Weights of a small transformer language model: 3776 steps.
Each number is 500 + 40 x the weight over its row's rms, rounded and kept within 0 to 999. Layers, rows and columns count from 0. Numbers have three digits each. The size before them is the row's rms in percent of the matrix's.

# up: layer 5 MLP up, 768x384, rms 0.039, rows 208-242, columns 128-255
# down: layer 5 MLP down (transposed), 768x384, rms 0.035, rows 208-242, columns 128-255
# gate: layer 5 MLP gate, 768x384, rms 0.038, rows 209-243, columns 128-255
up208 096:493494568392482448499451572497524439483521543538484510571437483585540420503533542486516507442413514480559543476525553460434440535482463523521548455543532515496513483519519559534561479500494511457488538484447462550521483498422572501481529497482499505470519546519548523463523527477509435506529480491487495552556453489424447470582615523518424549542478456453517506531541505498468507485490
down208 101:541540543471538557484578440512522496500497459547491531511562461501464551482462576533484492557448431507442513549518468515442562528513518563486486486432510507591569490460503537464554528486423585503443462495559467479490478453484489455522494492414459494552531466449541529509445548516441476515469490540522504483429448505463473598474464493474456521467497514508471433501526487492489557520457
gate209 093:514584513569515513465522433497500542533490503551534497450539531500520507525460493421564527475544537506521496535544449459561523560453558546508510524474474544444517537457524517508511536490482493550523492495484492491484508535519451457415465462425490492534518441510530503498470412540503456497562585490542469476522484461583467502507502507508535464506475522495514565527493572500484464502484
up209 097:583479479494551531551496537495582459504494569496483525521532501522481482445466504506449465494486473488535469498539445521472481460455584475545464517514518476458525453406492491471409484573526490438478491515558510568525578441530556411486411536505516546534509490494466438487415533486388495532522492533474422425434535447404445518533481572524509577526478481475472532569557519563482482527483
down209 098:524551498444483522490451526480525460464538437528480517484427522541453533492454509524498500459518508445492553501450459498503496418490528523508547557492469489507426470524506536509495477477510505579484547509470491469493540572478493469562521477545580464416587480490470431455535565445455485499439469463536461500418464510470511451500479502489469505540509476521447479470429494435501527429505
gate210 098:500442513464565497442524451505489466550508499546573490526553495516509501542448476523458529504498548494459456582509506490526516478462559577516507452519541527510501513409530494496481478526467513570497506494503590506541424532526547497482474493597464533471528573420427497542471495491497495537458530484507514479554506507555525418519497459578442511513510570513472543463432495484489471539451
up210 106:473569463525465522437518506513469512435491567443525517522460536473511412518539507479403466484510553535499479479437472395520458503542462440481519568544422496516529550466457454501501527447473489481471449468507496496505531471499560513433510548437540450448487545581463442545499494519525463501507439496571558529509525502511451509477503548513578485521472486523519477512528464464550509440526
down210 105:532477569486531544489444469528472510523482528542519471480553487444542503478492500520504499499507524521464498598540489553475475519480501529517609515475509538481508465471539539452511508474518487525464496479542531491507517414432476507498483496420488527499460467492519524517491523542495482506422524490453474527545491473518441469550485500472428517435525612470493461464498554486503525470521
gate211 096:488504507463434509523559584556532551495480550538489482472500538496517514524558532461532433458486515519468429462503494505459479469483482453571479452561520500463527501507495484490525456410522449471447487522485503521537452467521510488464447542487522546452463473548484523539503493499561482577544523524463494476543513513454578442554502538428499472463495591519464516532572519459459526495507
up211 101:601546453486569518513473577475512506488555539562541483525494478535471524416530565461474534455464461544475455463496545486504463533476446515551628467476532527431538486472503483465487450471468523445500557447584511517458469476447557499464461443470541545494514519488588438464442536561528513521528442528489506433464471516524506530595455452509495465525460516534555434489495483597559487474466
down211 098:456444515469506401530466463534483438440438431457520458425530482495569493544520533456476412509403525404566505459533504517392463422510459478576488496519540462523512531478535446532478553491508514594439498527493552451463503503509463516494540524496521448485489523479473538537454488467507493470627472526473594576484491452564562476495515525474468528494511525501452532556452546514518526561566
gate212 102:568482466494558525452472521504593512511461605467462523432475469494586505492502533528476492510469452522502436533475443502546419457446483523526454500548513504506480467501479469440516475533479467523471466489467533502542494458536498431542451453505478444457523535415424481459486505504467510532466493461475595479530526419478536479440470536539519481535508488465514471453486497482562503501483
up212 103:508496447555561537432526528499475466490506498490507473466498441489435500559479512437484468484495520525439471514430485484517595448502556520459517495554549558511457463496500458527486452426553490526462497430578507548517492470493538516574526571500544414466507479549543537462457472570537480438499481553514519516520444474488469434462494524464491508470454518451570469525481433495491563492439
down212 102:496465510465495527498455507497417416500516462463460512479498454463467479525570517516467466529498525521466491515512497487502451502500470501504474517466506470482546531468486478605399476494511524507467445492454520483488489552467559510476452471500475515482587519546450543494536519506434495448491508509467437513465498543485535500477453565464450469496497504550518490555520542505445497512506
gate213 098:543537509489436572509470532453431479461512543522511546497480495501495558522501540581508504504602463556556466470499458508447524481466497465466524509523471447491525498454513453506495513503484475462496544534545543436548537471510510509492579553505500457510484472439462398506488496531483562535473528527508414495486458431535437486478419492621490531563531483495512531528503480533460457491536
up213 095:475507492464522432515575475486496533478385522477446488545463537504427538478543545415504549533490485580548491416475460505512483474575474527482517425495498520487502491464406475543493501474502429489453548480461574469497493456504436487523430462421566431512497491515498381497439404477506464450612462566457488553510505522477541549456529521480600440466528481458556515558493484477556498530426
down213 096:497503492528523478453538476492471430483493478509495525519539450495496397521448534536494486410475486523436517542543546456471508467553462486523448487519421499467517499592507512494528487506461534505512475510512461557482552583497466539423451456546539472462519508539559610555526554484535542466473543479570520568468486515441511551507510521469474551461474477490493535444507544532522515532556
gate214 097:470507539543596457550530502507525579516480557540417470528511422536478554560481399444490512459352477529518563504441516515564508527480496499532448484590487548483525437528440458549489509535449520483524533502460472479472555471468488487531497466494502500541430551522564461419506541515627418464535506494540431574568542418499473492488544536494507532459512534458482452491468434578513535536444
up214 094:536521445464485486499425535526465472491513567490508463489470470525499513501477441513507541536467527407462490446535521543594479473503509440510495566506564488431572480469416571481489474447470613473502501490553525482473479474459432500538545583504507456515494488507544429461504469514543551511620562471492608476557463537503490474412520478404477526479522519450434476526470452543530628538489
down214 097:490497569481474409485539518514591484463545458512541453539450480468502559543524554541487473476456489494468472503540461500413485567527530472474465458484538511509459566470496515485463498552521499467505568532484542513562575466505508502485459462443509518520480501436470567518496472529536514479578400462470535502456523465447530480575435426515513454543579424551503507470485449547464442413532
gate215 104:510504517417491517507549547394542452520542464467519532440482447483456468541513528537495466523478422452527564542487522540481532489537550536505485547513484538437488485532501511511530459438498557519535465559544557524498496484515522591476569521586498485486529526431553413551543542572610480475521498501396500573512556587519467450526524507466442573479448481463495576498471479505552495529486
up215 099:540537498546481511456512519493509477475465552430473469498495497443508497602491483502527530483532527469516441516557515501501526452451477502466497513478482563397465451446503454520456600548477523466531543542487502489494580430491592534498390499451452474488449493534476480504417477439523463465490549475406497489450517415508511473511520537497488495457544474442464592391564526482495506492437
down215 098:482468431401437440462532458509510554382506536455400489481502516544526523461495511465519508478460453513521460494487512510518491573507495585482506530504545523470513462523456544430463508510472494493522490538532535449493504402505566465452455508485483522481475542528493469490464512517496493555530540520541487440484565457452433481527450488494460486486434577546438515488492503523463423475525
gate216 103:530482462424625503501570535462509490530460494505463510473481448607503525492482563484482473490490483437506505491481464500497525512442513500471553489532556538470525471506508523432484506411588521570526560496471521521516544548483466454504467544456569543507446518517470451462508547442498557535483539485521504507496550441464527519560523517559497526413494567473494450570497467533490523545508
up216 105:451528486433481503549494516517443478537492585493491565530550420507461495522516507502525484497457500514537507461422453505489531553476458502577516451526450401519482522521540568554482454525485496538492443456517541540546485530568479507475497417480497537431573488449571523479529465452499414547485497574480558573434550522502458417555472471479482545539518477505527527486503489544458489418483
down216 103:520464446489487512544502532509491539520488476477487452552507548536479446507537534476519417566547515421532473512555458556496532434521571476522512471500516524455466484535502498520526506442514530514419537530405483540525517487476475517546507523415543481542545492542428464502501455513438483537490556461507522487466483518530594476460554545522567465497502563490484445425510548489487540507544
gate217 095:425563521463496550508471468494488574522467479501449437481484534457460478531457545565543446594463496449474515493463522521565532448483458577507509462491428541525454545488544473510473473538521509429537474496523435554521469470479556550502520508553479479547523473480463444470545520496435476420527524571605467499554487494504516428509502479447544603517522460483517485537586483525460494464515
up217 094:506484614528514532455526428482447560527491510496520492376559506488585503523433443478436483495586505477501516578526482471444476551480557430489473462514421471430506501517584520562466547548490448446515505482448551503461579472438507473490487432459449520476528558475529463546568513509536465546506494464480468543513567481523493428537524516448518453475494524505495456440508533496495492501473
down217 097:467457435486449504549498505519487552493524538524545544460508461474467484432501527558441461522464446523452557465505501495498523509492472484563595471442538497545544515479437501556491507495474535494521534536491505516564413493530495487565567445617539456516526456479513545482420492488572499486511530499565494512446506494428487451550506453527460546456584525543549484501481498486508543448500
gate218 108:448484476535456511407460514492433526447485530486465513493529504440455489539529595518423510490431540425482446527546481451479456508485518453509487530482491520417572504484476509475541507479528527529443484509417549520459512527534510476443470509437573473494531548497432506580499450429540540536441522474438534524498552448523486447503540497506468477516502451505474533431522508483536574422433
up218 107:481488465522524521532548483494452508525435526500530550486525471529505462545541531518457575562536456497442444489500557472570489465463510579522433511607487557545442498498448444528556593486546509448469507525434476454506598545528482479423534532515494506489510483451403499468514530467507526479488535510458499463562495525427523470507496478419405479511548525499502429501436552509487555564514
down218 112:474583522483442504483454550500576479485538568575441497536487549452565473477483555487497517494449513521514480499531492478407435606491499488494473516517496472464507452517498412551522420411544520478522501543467550547476510441561482522517396466442504598431401520516529504488551536479497523488524490488484466518528467527523512459493499509525502492458468495512445526536506435458516449467537
gate219 102:438504573533493502461525522500455507457426405517498498525498528475533497536492547520563460533523483519522476492477484487444508483465482508489496515551445548454439540493497427499494508524471519482504432530558456472461517522496588510458473569531537541419470514520503471452390540492508569453463514534561449458500557437503418506467460443514472527580497525525493569562541553553535487546445
up219 098:476537554576522509485464523543430534434526503486508513581521484456529477524496475408510539497541584409535446496527455505567573475594579480498525412545448555563461504460506458531426545441507521494523459501531522490435570467478565551492484540556550490537542523588463493497494478488496488426486542547550538431437492536456452499506548538546511515486536510528539553493517537464502544511456
down219 096:465411526462496506516479512486538469565577518443477530525447477444515472517455440446407570525445399473529440493450454556537487502522513479596497509486576462409546557547554467524505425428586509520531529537436583479538517563509359489489518508435489534552453499452418536492506514474497477458519442464437503559471501505546536493543528459494489517538471518548475554525540439500494530532542
gate220 097:486523508386526470537508508466513539419544486416484492498540554578491518449422536461489485588534504494569436562448407540512439581508523451547474481552565447505484506474535485503488524537567532535541540487528515501493513476463502515435501565556513494486536520503480413461486555455508443516553477502527469567544572422520485513485524522548444525474497521513512417506585530498489496502487
up220 098:527428558534497500506429486536479441509508604537511511521531490452514546417541450515467479432539491564458495550487462569438465551442494489487538492527488522459482492465478522510472498491530457486471562449490485479582500503517561476524464533532487379438531482536461528556546505525467568578498497459569454450450467476479552459541529489471531497512481479495498501473487459486454443469531
down220 100:474515528422454455512507496523479537414482460407473483465548477561509486478516533442505502526467533492507426487484460513543499435503479460514541449503490524393498503503498460499528529497506535507518509478548568544426495507522514495602485577516531484495459502511540493485515480526545451534560478536448497539514475535555435503504474481504540457594493492444512550517588447533528473541463
gate221 103:523478518506431507411564543470520522509503494420475520489491469484480572428496577507484477539552425474453488553462432501472475495457503486541469555461491536524501456490468451515497486503486496562481564568490494526540562521447510500517526520523516441563539514451556503526510484469416473505519505582474472504506415473504501512497495523453462531502558474539503463577476486492498496497493
up221 100:593576544512483531493553493496463549572559433468465460542535465483454516443488550534533440497516414524497470481491362537521429525414533379572492503525586517498498444542550421535514470461513513536474548545557523543444533532505511491471459452521537536494509487541546509470463514518446481515445517510477430557459525462491547461536479535542460558481485590584535505490469500521480520445505
down221 103:434532533479455431499510483485483485473470414479472515563402582503539474527534472490523539470506482527468486535570496545483514441566521558533459439390479486477474514573514542534521434517540519502518492431421604477455463539505490471511544485578453526525573517469443456597577549489510487470580419448540527569440493526534442454511527498450561478496492489451534553466499507510489486529515
gate222 097:473512459534518553488471506487557482430546532510493541511551472496502460534525461510549518446508552522517433466522495477537482429502447442415493495498535516527493500540441501422593473551647524501560501549493615459508516466542472449482500563443505498527491505469490519453528548507524499478514463457535452466445473540425517476502451530517456471505484492414516455522524534526505498498440
up222 093:465475479445458465534468476459491502528568500468542564519479500469530459454487487466526440445487505531501478436495545463489542512498599562539535497477474455499597580428499500460452526482457470471468545508538504505481506512463478458480564518509496467458497480432485441477464520492535430449504476467474494447524461487524517531569534470528484509525409484495503544540422422508456471500501
down222 094:456537469496506469500442499461519505533524516492532557525588486497483591527472447473527542494533513520428471590536495496527461581401517492520540500533451477512479451491476497571514496474530444483451506401461523463511540543491412465495502510493595522499490489527479504524504553518501575517596543505546456522518508495496455427505552519459510487500522430469530473530416489503453523482485
gate223 101:547504521457465544471518496518455540445506484440466499550507545462562587500516559420467467514509464561606488470425470436522433500454502515543521471499462472498563570443561502550536539524492490501526549492435522483550528535495477441465563504503431402435559475429482466434482476534505424564502528510560493505454510568479522447394549532635493463484498504488564447479534463438545482499437
up223 106:433590539524499482486470544519463419523444487525477558461498460551459487503458473489482468547515436505500405491569509409552500520517461520507462473528523564542466446578517401501500508529571499501446518537508478504477520547504523560464487543545532562548452453601509543521463454468498535540567556509485555496529489479547510486497551488469532455490474577451445577500494420510516505475529
down223 101:548476564476446529450568460557542499523500468481566496538509499505535518497488502556517472488567536461465490548500485585545470477486509488515502497569486509481507526499549437474541585520396513481450525524479456464515445524475563541452573495540543529482484463547455504540507525527466512536527459531446470453531527539475462538456480534454525545413559447452516527449591565473438518531503
gate224 099:545472494513526509437544583480483514474558447466478511545510435434498479533458528485520497478499470491481486527599517491501518532541594403432478570420497452526532464502475428533500490493459490570428575437551429521475497498547446435531461526441539539497561490440514496483489533448472528537511520502540475473474501603508515551522510549528535434590429569532509478490476522476488544483514
up224 100:486512527493505523471487532525517538491528556514384475522497465539467470511477521486441524429423480499510535443515551558430484570567499536567469435529495519551493490585458596504549493508474600430477420508462509523472478553453539477514531444504521499530458478574592509483510476511445499488545469555468540530550518457489488469480503488456468548489505436546496514462561440526544494494457
down224 101:525542525471539472486479451446518527529475504498551554546509522545525492447542546501503484504572526588427472542488496473526460481504445499580486524494463505491424397441491487526507507488542447475501505476519446512492433522600494496459485501459490529549504534557500433476541538532411554513458543601495467507536548485555508516531487507511544472560497565555516512550494520429442561518462
gate225 093:448500510488479466385552484443474438524553463478523521417528474517498504560412519543484508482545524473527480520457514507496481551542445512514534472557533446436515480462574437500500474456537515468506528450424526437432498493522491527506537489539493541464517510527403469438511509531546502524574584480490495482559450487490512385469569488449506467466513470435561483463488533517492548435549
up225 096:549570435424571538542444550567504475560476492467428485565410565543476489429486542492428454532513516437506564493516477449456552499468536504586510518416469460567476535451470489455517507505488551533578423495483436516530488501467529476482491477456463513496486514555574491493536457585508467475537458539477620500410459396499461537455486552488466451468434532508558570567551478536496478555416
down225 102:472525474452516474494500538525452501511428527511492471537479529487406572547487499489472510533505447473414516435507508487537454512481530581486507494477552476482545521493532465507493517512480448523531500476455463571564525455496468438500453507520532502527455482510565513468487468514485551458550507521505479491487516500520470552539472471506587487444514568505545512530494459515478464457469
gate226 105:505506510511541564505505501502469473506560520476452536487460499551491558537525537491480442531527426560438486475479537523450538470485515488497463422530548521522507497575489555562528568511466490452515553424486499534483418538466482559481464446507518501470544500510523522509515503508521505583472492554544431490449399497447466511512487475623511488573511511554587556453517529471530502525502
up226 099:552515476539499508402469490443514569562460498503527522548536522518468424514455508503557448503488526462542469514530525460549521526496440484545535524411515528491472440498441429465465491505430496525437511520478558520495634527523481523402498558539472512561504479475436447475450485500489455512565538540522534450546469527553446456442437426572482534557522480541458440505503450465532444591507
down226 102:507493515471535545545501461477475443472542458496425427504494500534496516522533553438442420599543533483524489464484490549503386476505525455435545432480524459496542425544563472525528543499478476506516538461500476489506453473500541477531438446438503511432565438519504499438468502492502490522495441482524502480538476434495558445509465524475570483532408503566537533498494482479549513516479
gate227 104:489466507540525531470497557453450489547523469470448469504546477458498483468498583549521497469516477604470488592541546524469531464467461513579451528525441508480529501532478500496514574524478534473481460518493523526435514454541479586479464518437467443502473517465548428515521479509420542528517467550520486479486464463622523566518490490485502576515520463470524497533535530426440509447451
up227 099:477489583551447492483511458554541526533421460510452576558500505496505485569392507507498447499448462531524509497445502462558499491501465534497459566524505404511525562501523488561491509467519475510490498513516459471444517496529445518516498529486520529442551490515457431536458449475449531445518569505532487508438512506460518555447526458438417417508515528521496517491512496484472473473458
down227 103:460508437468537440491448476466514463530448471536584479554527576516545466546496471497538437510489542556503495484430590516507463437541502409529473520472556491530448503497401495405501440524470508540535494487471490482528576576521497506444465602469513489482480498530512503512551416467504532521483502457477551501504513464500494535557485428504563535473453484445549548481553522541502537536544
gate228 097:497525495526407553493505526487470528511472483529488521450500437481481543519550474518572519566555507497513482436487474457517485461474462431514445442531549535476511479506488419532469496538455547475491482557426478496467549459557526549513525496479451472570459562493515421468539481428492525471546574491426460472550436471488527435412511485443463514528507443503555529461531460519496523525520
up228 092:508594488516531472548478460491537527543482511476514510448489474504477468497493494519511467532531518462488551412578489554528497476473528478507500483492571530519521480463530497488507440528516549455453519516522480591505462453446544478445482491527453544509545389454466508471423543484482504438549465559490504493530526461486552482456518483452461563554522503516482532514517472540476486516496
down228 097:520518457437459441462522563525460479481475493509466494578527489463515517518525542464457496467476509587450507485484495495457563546505471553515549523511487490504447495476445459489583539412545457532564484452419512448423532564520449538496488515503428470428446444454609512476590538493506549564498446431478515506488502517486477461493505486486523465516529531514518496507536481497510446511539
gate229 099:523556567480514506519536426459443446523462555491443495528508435455441499472474523471553530436545480532468484473430462511522530494476479504534529498553416534540555533437539515486509474522521475506509553542466495546497534544453579492487500444492476523488477582470463481511512512520471519514450489518522445477484428472406546502539472491544468540527458518529513535500532547398450489473492
up229 103:512552536463579509493505492407524526523536497473491542539534482484497493511393596433454531506519434505434491385526519478448498523493528491529556460425499521507548453464534547505504510524490520486556514459532491469484514529447554458516467503520523549570489487537524523553456500538459533489481508521471432518494502517424561490512509503523449562497516500458517520543579491419436531499500
down229 083:490538510524572463539518547521514472484455456542491511502525528499502504555508571491545508523484492416498537517421541552529469428488530534464502484515488498518461485533538421525454475481580463532568538505551537450448521512501525462485526417453501520563445428462411490468488481493541602531481422573547580520474523532532516489443496494515453509549497447510486455456426566474467553449567
gate230 105:419516464498547495467463515464456491542513557504532511492541468502479537431452568463418508479439447520549519481520522508553459498477486455493423476489554516475544479526498540520478522472514610525467534497448467501494454573522502500456410581491539503453474516475486526472466472433559506543460494539488489568481495503513503471504563512480496497497478519442431438462487538476575483496478
up230 103:514509513499489550501530527520564456466561450572549404570557487490540494469466456587523515596501459532485509492499460466472537449482546464507447515526525472465494546433491498507508505568511556512536519489526497530407553441545576542516537525559551518489504491489492451443507537460564507460523484565535473561529489488512555501517480495549483522497503475528468497496434480527458505468423
down230 104:455525497432458546533452486511445540489525487449408526453429560541564489416491528524480473436474491521461457521526457532448482486500448560548563504473494527522495497436468536559472526503519494497555498503479586490511484518490507509489513480490545524529534490484579467483519536546482495620465502484533502543491482521467519560516456539533499472531491488555499452530524473376441554530532
gate231 097:456530518486484455518464520529486492489536556478468457537459507447505463480608521439454533522476486541572505481525552444492500460540495477470468499537383439476529531471480507498531522594519581586520494489453507511439533462468486477467531529454507476467447423466532547537548520534474479509486498504493534536495447547491552480417556547479522495453425510491570480510514513437518523523495
up231 094:485484485554520465499470447542530572536527524574421439511530556489486452501498479515577518518512465471471541530367543494562521469508485488549516518505481580499544531521497554504488493491528513474558475575459518506521537467515505469542509447564519436567496511480522519510504506483537432547512448464540431524470554486458536512524422465516457449473498431536464532502503511536547461453410
down231 096:488539515499519588477506589482478429517528555544488604466486453521515596513454568455492492508606538513467461482536469499523552477419552432530482432556519507584510460557457528516482533566397447459450542458537457496487473480534531439531514475450481535506574502472560550466535468472502468607454500519456491451495481468546539557510510513583487454480481463530530433545481578520524510537498
gate232 092:534597439573468539453544464477473511498529547439461559514469479459537532534490505404509520470479445549521470495489467418548498585491472442512517499478508540478515496493517432496516471464503422494452479503502481485477506543457504462492492525459516540504552517542504426508499450492494537493527575547485470451555466494547461512528468488489439523523428540515464482433506485452507454421475
up232 096:542607460547431519439445458519527527542508445500492497543520446457504508517531500490564541482533489471453533476507462500551515523517510467484525504451473529513456456471534531469484509459511478430516542470515485498548476566470507466545514481500475543538526529493465488494524464475475512471513475509543486475462533535557473515594492515477536568539470477527441484430517485502537478465507
down232 083:522467548445516449550497538498513534527487484514504471483505577572529547520462512547454471548468427479487553477533481495556503470450473490520514499471528544530504549550467546513513498551565620459486492460461454452491490473495528488477517442604536465494561496464562545536507522499535432489405501435455472555516543515476471540513502491496520432540593499465499498496518496532563478462446
gate233 097:514444516574464505552516548553454516424504443486516546565556536515475475541549521436512497475473519553517528506498502464533577475567419585381471518461500484454462494534531435524534535519479547526444514505482494432538495456528493505486528559504438517511518452483428559519475581532538588507543463417548503491525509461495450429477459533546487527513529522483547493509473518501527500491522
up233 093:546479460471528545510496428560547458479461528537492461517484485506466577472539537575508518513447471538494534516454496519470494420508516522524488427550506523483501498487550476489454489465557495430424448536474447537571545488517568495471442555543509487444503473567493460535561477490482530507452483569551474492447575523449460517489512519552460564417544523507514624545559433477501502507445
down233 096:532567525487455452463549495505519594554487496489538419459471493537398447492502573458534496544479517455521462502522445464474515550481508448517446467481521506474565519575491488480465524469485498447546529515559486516490500473474526478504495419466421461570510501466485515584519543503555439448525483506474502509496565447526487477535536491476562478467503455432459469488527521609477556483495
gate234 106:550519510539471518455575509468464552514497553521538508431446426487567524485536558523531502463524438578459451528444436529491416528500485528529516519489512450472532502442495456485479493540581497528444535425504566511455479503517495433548504455505501498610507476466504517456494572509427533509523534464545467445484498560525529507545509529539553487576503443580454467465503555482503462511549
up234 098:476503590424548504516516485517463572490493510534561517466449500555500558536516501422570496486596540475517514434433564456476508477566530535473455466525551487561539541438533485562606534534533496505528515537461516459491450442477499495494473568442475494450490520477449558518478480546483470451492472467485555541449554549473565518537530481520448419512537523559570499543533517445499496498449
down234 102:503445487416522481534426530522471512541567499527517503495542481573470494516483514510509472504471486461603482495519452518546502572512487490514510502462519515460482510465482543461396518505527459482446544504559514467551483488544529531563492441467486448459472427460527515456504436488480528412536529551482548487478487527553439472516518518457484505511509448501465473489504482589499504482503
gate235 093:540491472475486545495500523561494511415505425458486465576526502518510492482534514469444465468432454559563389513501458521545524505419459452509422489494490548443453536489479476553490508509563532503531562508560552448542498508475490459481491535520537459485568523560504450500467522389474475534503483485513495513625498461480491434575512540530508502496544482494514482576512581509476486535525
up235 098:519518547566520450503507506474533515499499525562537498414518472473602480434450514495528526430503542512452570541496473592507477518472549521513558497448525476462548428466491450453532509492513452464515429476498506535476502477496503502570503528545466460475505412480399483520535494554477575496478507515520428446451521528515513551499483481537515590502472501473410503464510489497465580441513
down235 096:472404446487453457465517545463505488476515427504519560624480497492524491450539554470528521426498495517478424593565471506573429477534487495438518510482529528519512507464488491526585482524579540569475470484455509522553534514471516513476522538555509492480489532483479547476572499518506474590503517485510473539518512532461441555531519475519479546517527517561549469535536538563449544457469
gate236 103:480511587509465390571505457446500510437496536499494462465493511441483560465524565532488457552452533584500531523458456439500433523498509465430461525522539466512524483476510460486538465552566491542498538453520534495587490508512443457572499534492479423535523491521501530507505481476452547519448546548522458537496523489558491513521597517416475559490547481486518449535506544485545532438503
up236 100:468489430481582424519526468456549474522404534533541470507465494508538490521488415534592492562487481461398552479554517568546469468570502540556567566503550481498508452521493493551535512461445485467524493517491519502482510499482510440537517486497580522502511521481554497495506521487559570450437458501523506424484442397475500520533531520465459482536508491449488526508462549499513530491514
down236 099:498481479506567454548459574469466509536452522525488482476473479549460567484527523504480519479468473455481534625485489507460557533470470507502480569427511462508546459455478475470508504489559458456444557459440523605443456523536433445492498539487423515437546528453566565466517526551601481520544446503439442492453507455513556446516550512478517531515486525470519459491467523536433466458607
gate237 101:490475529488535540458498452529468410576460469483512478503525520553451492484525600528507502492492510505523486509466380475557511447448499526554495482533473512526577522465526529540498565434525529459540439504478519512482440494453612484436463488472464464492518454530496495412430488493517498521491532557534515423510532483514451511502489469498462498406546454520511525595474500482475600452487
up237 100:462493464584523498467491520499473413469471487482555548490531480517551463542485403448514436532467533500496436502496515451466521446476483552444450455523474480472541454522479439469532571435482461528607514536522555442503505469482468477503519505533538479463493536536532521564484500473556502521514487437486524549492494556499552512468556453513451432476532543519428581514473489425463464523560
down237 099:477454458496417500545517491502497593511531477462496560446482494454473508502468514604511511515460443521599572464415511489476501596506469550509507518490448493500519449488546485533470456540546528477488511494438531494490515445560517546571507538537474511550460538497514481496518530483530511462461542470449487453433430568503488504474510480463524514554472410457498517578492375529549504407458
gate238 100:502530487508528469464541489466484530447437479500474573483509488574471551500479526451429519420451568447444476531511514474519478510489434499506474492547417515424469474463518482547517504424523522477479409495470496470526453505457465487485485498460537477504509463460484495486567520486464475562541514511465490586541506431502442454552534523464452447522475500551476546510526438561548538467565
up238 098:423468478483458467533535545533567416517501518490458479527530542453520522562470448577473490500449534499540543531514541472433472471585496450482424483485582491417481482533535496500555551416543483483530493419422475470424461530509498574543536551543499553449455524574390524470486559524560494492493443498450498545519556515492483521550564468485556540446470490471494477499534482478489521500524
down238 103:499494535475544464529493494568437525521529475502469496476414499519497484459515464519528483433465441472508540454429464564508490481496494428589584518526492440469536483469513550552496538492497474448464456485560559505456502536458536532542464381495629490557481523521567498512502491534515519487461469569609523483462447453504457478501479536519451471487514452519464522538498467508532492464481
gate239 104:432512514489474515443598527470473460505444538447516545455591439500489492496556479478498451468538448575479421510487562506569475499495466520491442465464536513400532509583507509475528478475542506449483479479482564466548505544517455517456499504478521453524536541527453473444392472474590439525491510499565497481510538507529435507528470470550507433511502521534540548486495506494520452500587
up239 104:505487463558405476472510401561505567474465517497524375473505537489546491477482474461519492496532449564515483468469498521439524486524456515456523472559443492502444522489541485589514551470516502622456524489438507474505459492514525515568487520569574450448525536535557538504451564443482472462440515469529423463498467497471503547460539568497459456508493486527553465503564516528583490464533
down239 109:485452483561482555465508478464556468462467483505488540499453461541435512535551469533551406494609512486478451558534482489562450545567557537491460517432579513496491551512475464496480432495486540480437542501494550523533545525484467532464513443558534483526541520487444462515496508551552482520489513526510525494508504533495483523512514476491531491582481500542556549456499514510503522564573
gate240 098:493562469477482504530549552411532498489457555463511530497518485558479473462455550530445479524517519459486510523539486557516489564558451429509537513476451466575495453515529486508463516439516547516475547547482502546512451459482551544515510436475496520491529564576564494530512504489526489515489600488517522529488474460385475470442517503458493507549493464484444512406431554546576551472485
up240 099:498502523505520541471491532424471477554524500453509453570496555394593521404545509520469506524454482483487494530519482548522529471556483519468465573549537423475505480466472440451487503470552553541526480459492464462491566574482438472520458441477404437464488418513427564469533560465467554488490475531595491569510527519519449473480507480471477493449506571509512496485473505479448491462519
down240 101:527486500540499508547508487387506465456527447557506483512543471515406451483498503464466481591492419486518551484545461462509495501537479489480505522534442504520563536521502552554445454524519516448426482527479469533454487441577550511524468508514523551544520475587539527483473475525446495523539557502455483523531475491485463517491486414456490530490480495466482499455491439442535500492537
gate241 103:411470518466481521475530544431510485516508496479497516548551502482521515562437532476507466553443456491539515473493506448499451469537519501535362462494504596464510490560447589521530525527519542471463563509419451465476531510500541459474506518502491495495465517512534441539400497564518503552479509548515522561446497542549523475441549402443490552480454463604502550434523434516545528476482
up241 097:512514446566494527470505564519486518542538497504499477474546486543516574522472512488519542449482500508495520501576503558446531530561488478494510474494496462575441520532462513463504471524540497483498506475421488460521501511544500496538437490466574503553460542483527482492550509532491577505517534551482564462516533505508549578492500453548536505492489493497481491461439479442492434469518
down241 099:557465514517542461474500523519479545489491517470414536540572549520560436523516467455556488547523468391475531499433523514544513544448428487417442489492427467459497481430555445524522447515498525574532496486581539488493473461467478514437518505562441566518448434480531494504459498485488460449420498516483526445536452554461544493542509464464464547537471508512509539476527569527475473478541
gate242 102:562511603510475533416544508540476495520559509459449504485540483544472442436511519436502494468513466496545494567515385468397529529490472475496427479535438537537453515505499470520530503522578486492519517499501492577533561597492527470496552522439523506401516488542498494526520483516450463540507487532492461571555460492525512450490551498551466455512510526503468484482541546502532530528471
up242 103:563442466584484470508485510465557419506549467481481540471510507492559425432547510456548577485418462534430546547477467482525488563467461494527490590457517511501518542461534511485522462458559485571435549530462566519528508488478485425495514532427458507521489477502496502565486554510476491565521469446506510440521499608499452480549511454476498438417550574451380467523500517473451587489555
down242 104:523430555521535554511470565539478572511540542507548535485458487517461558471519557464456494588496537417515518521472521528481466496527517455544540479532518490431495500399428476537437494541414505447470476495430451516481521473528500485535605525481502509555448535513543486466458511504459469525488481618487537469463518483545497469476563505497551519516415543520497417565579451412435491465515
gate243 107:519455501428463465493585556499513541525525477458488489492545528514498553457558517503506471442511414520485502505571379453504458563482499478484483512544529544497633575518493531500501505492482568487506492433453559527521516498527511519481579492503494459429466511421513538424423512452575472547399452532527432416506572492539529521541485486500453434434539561501490500600516510558518519553532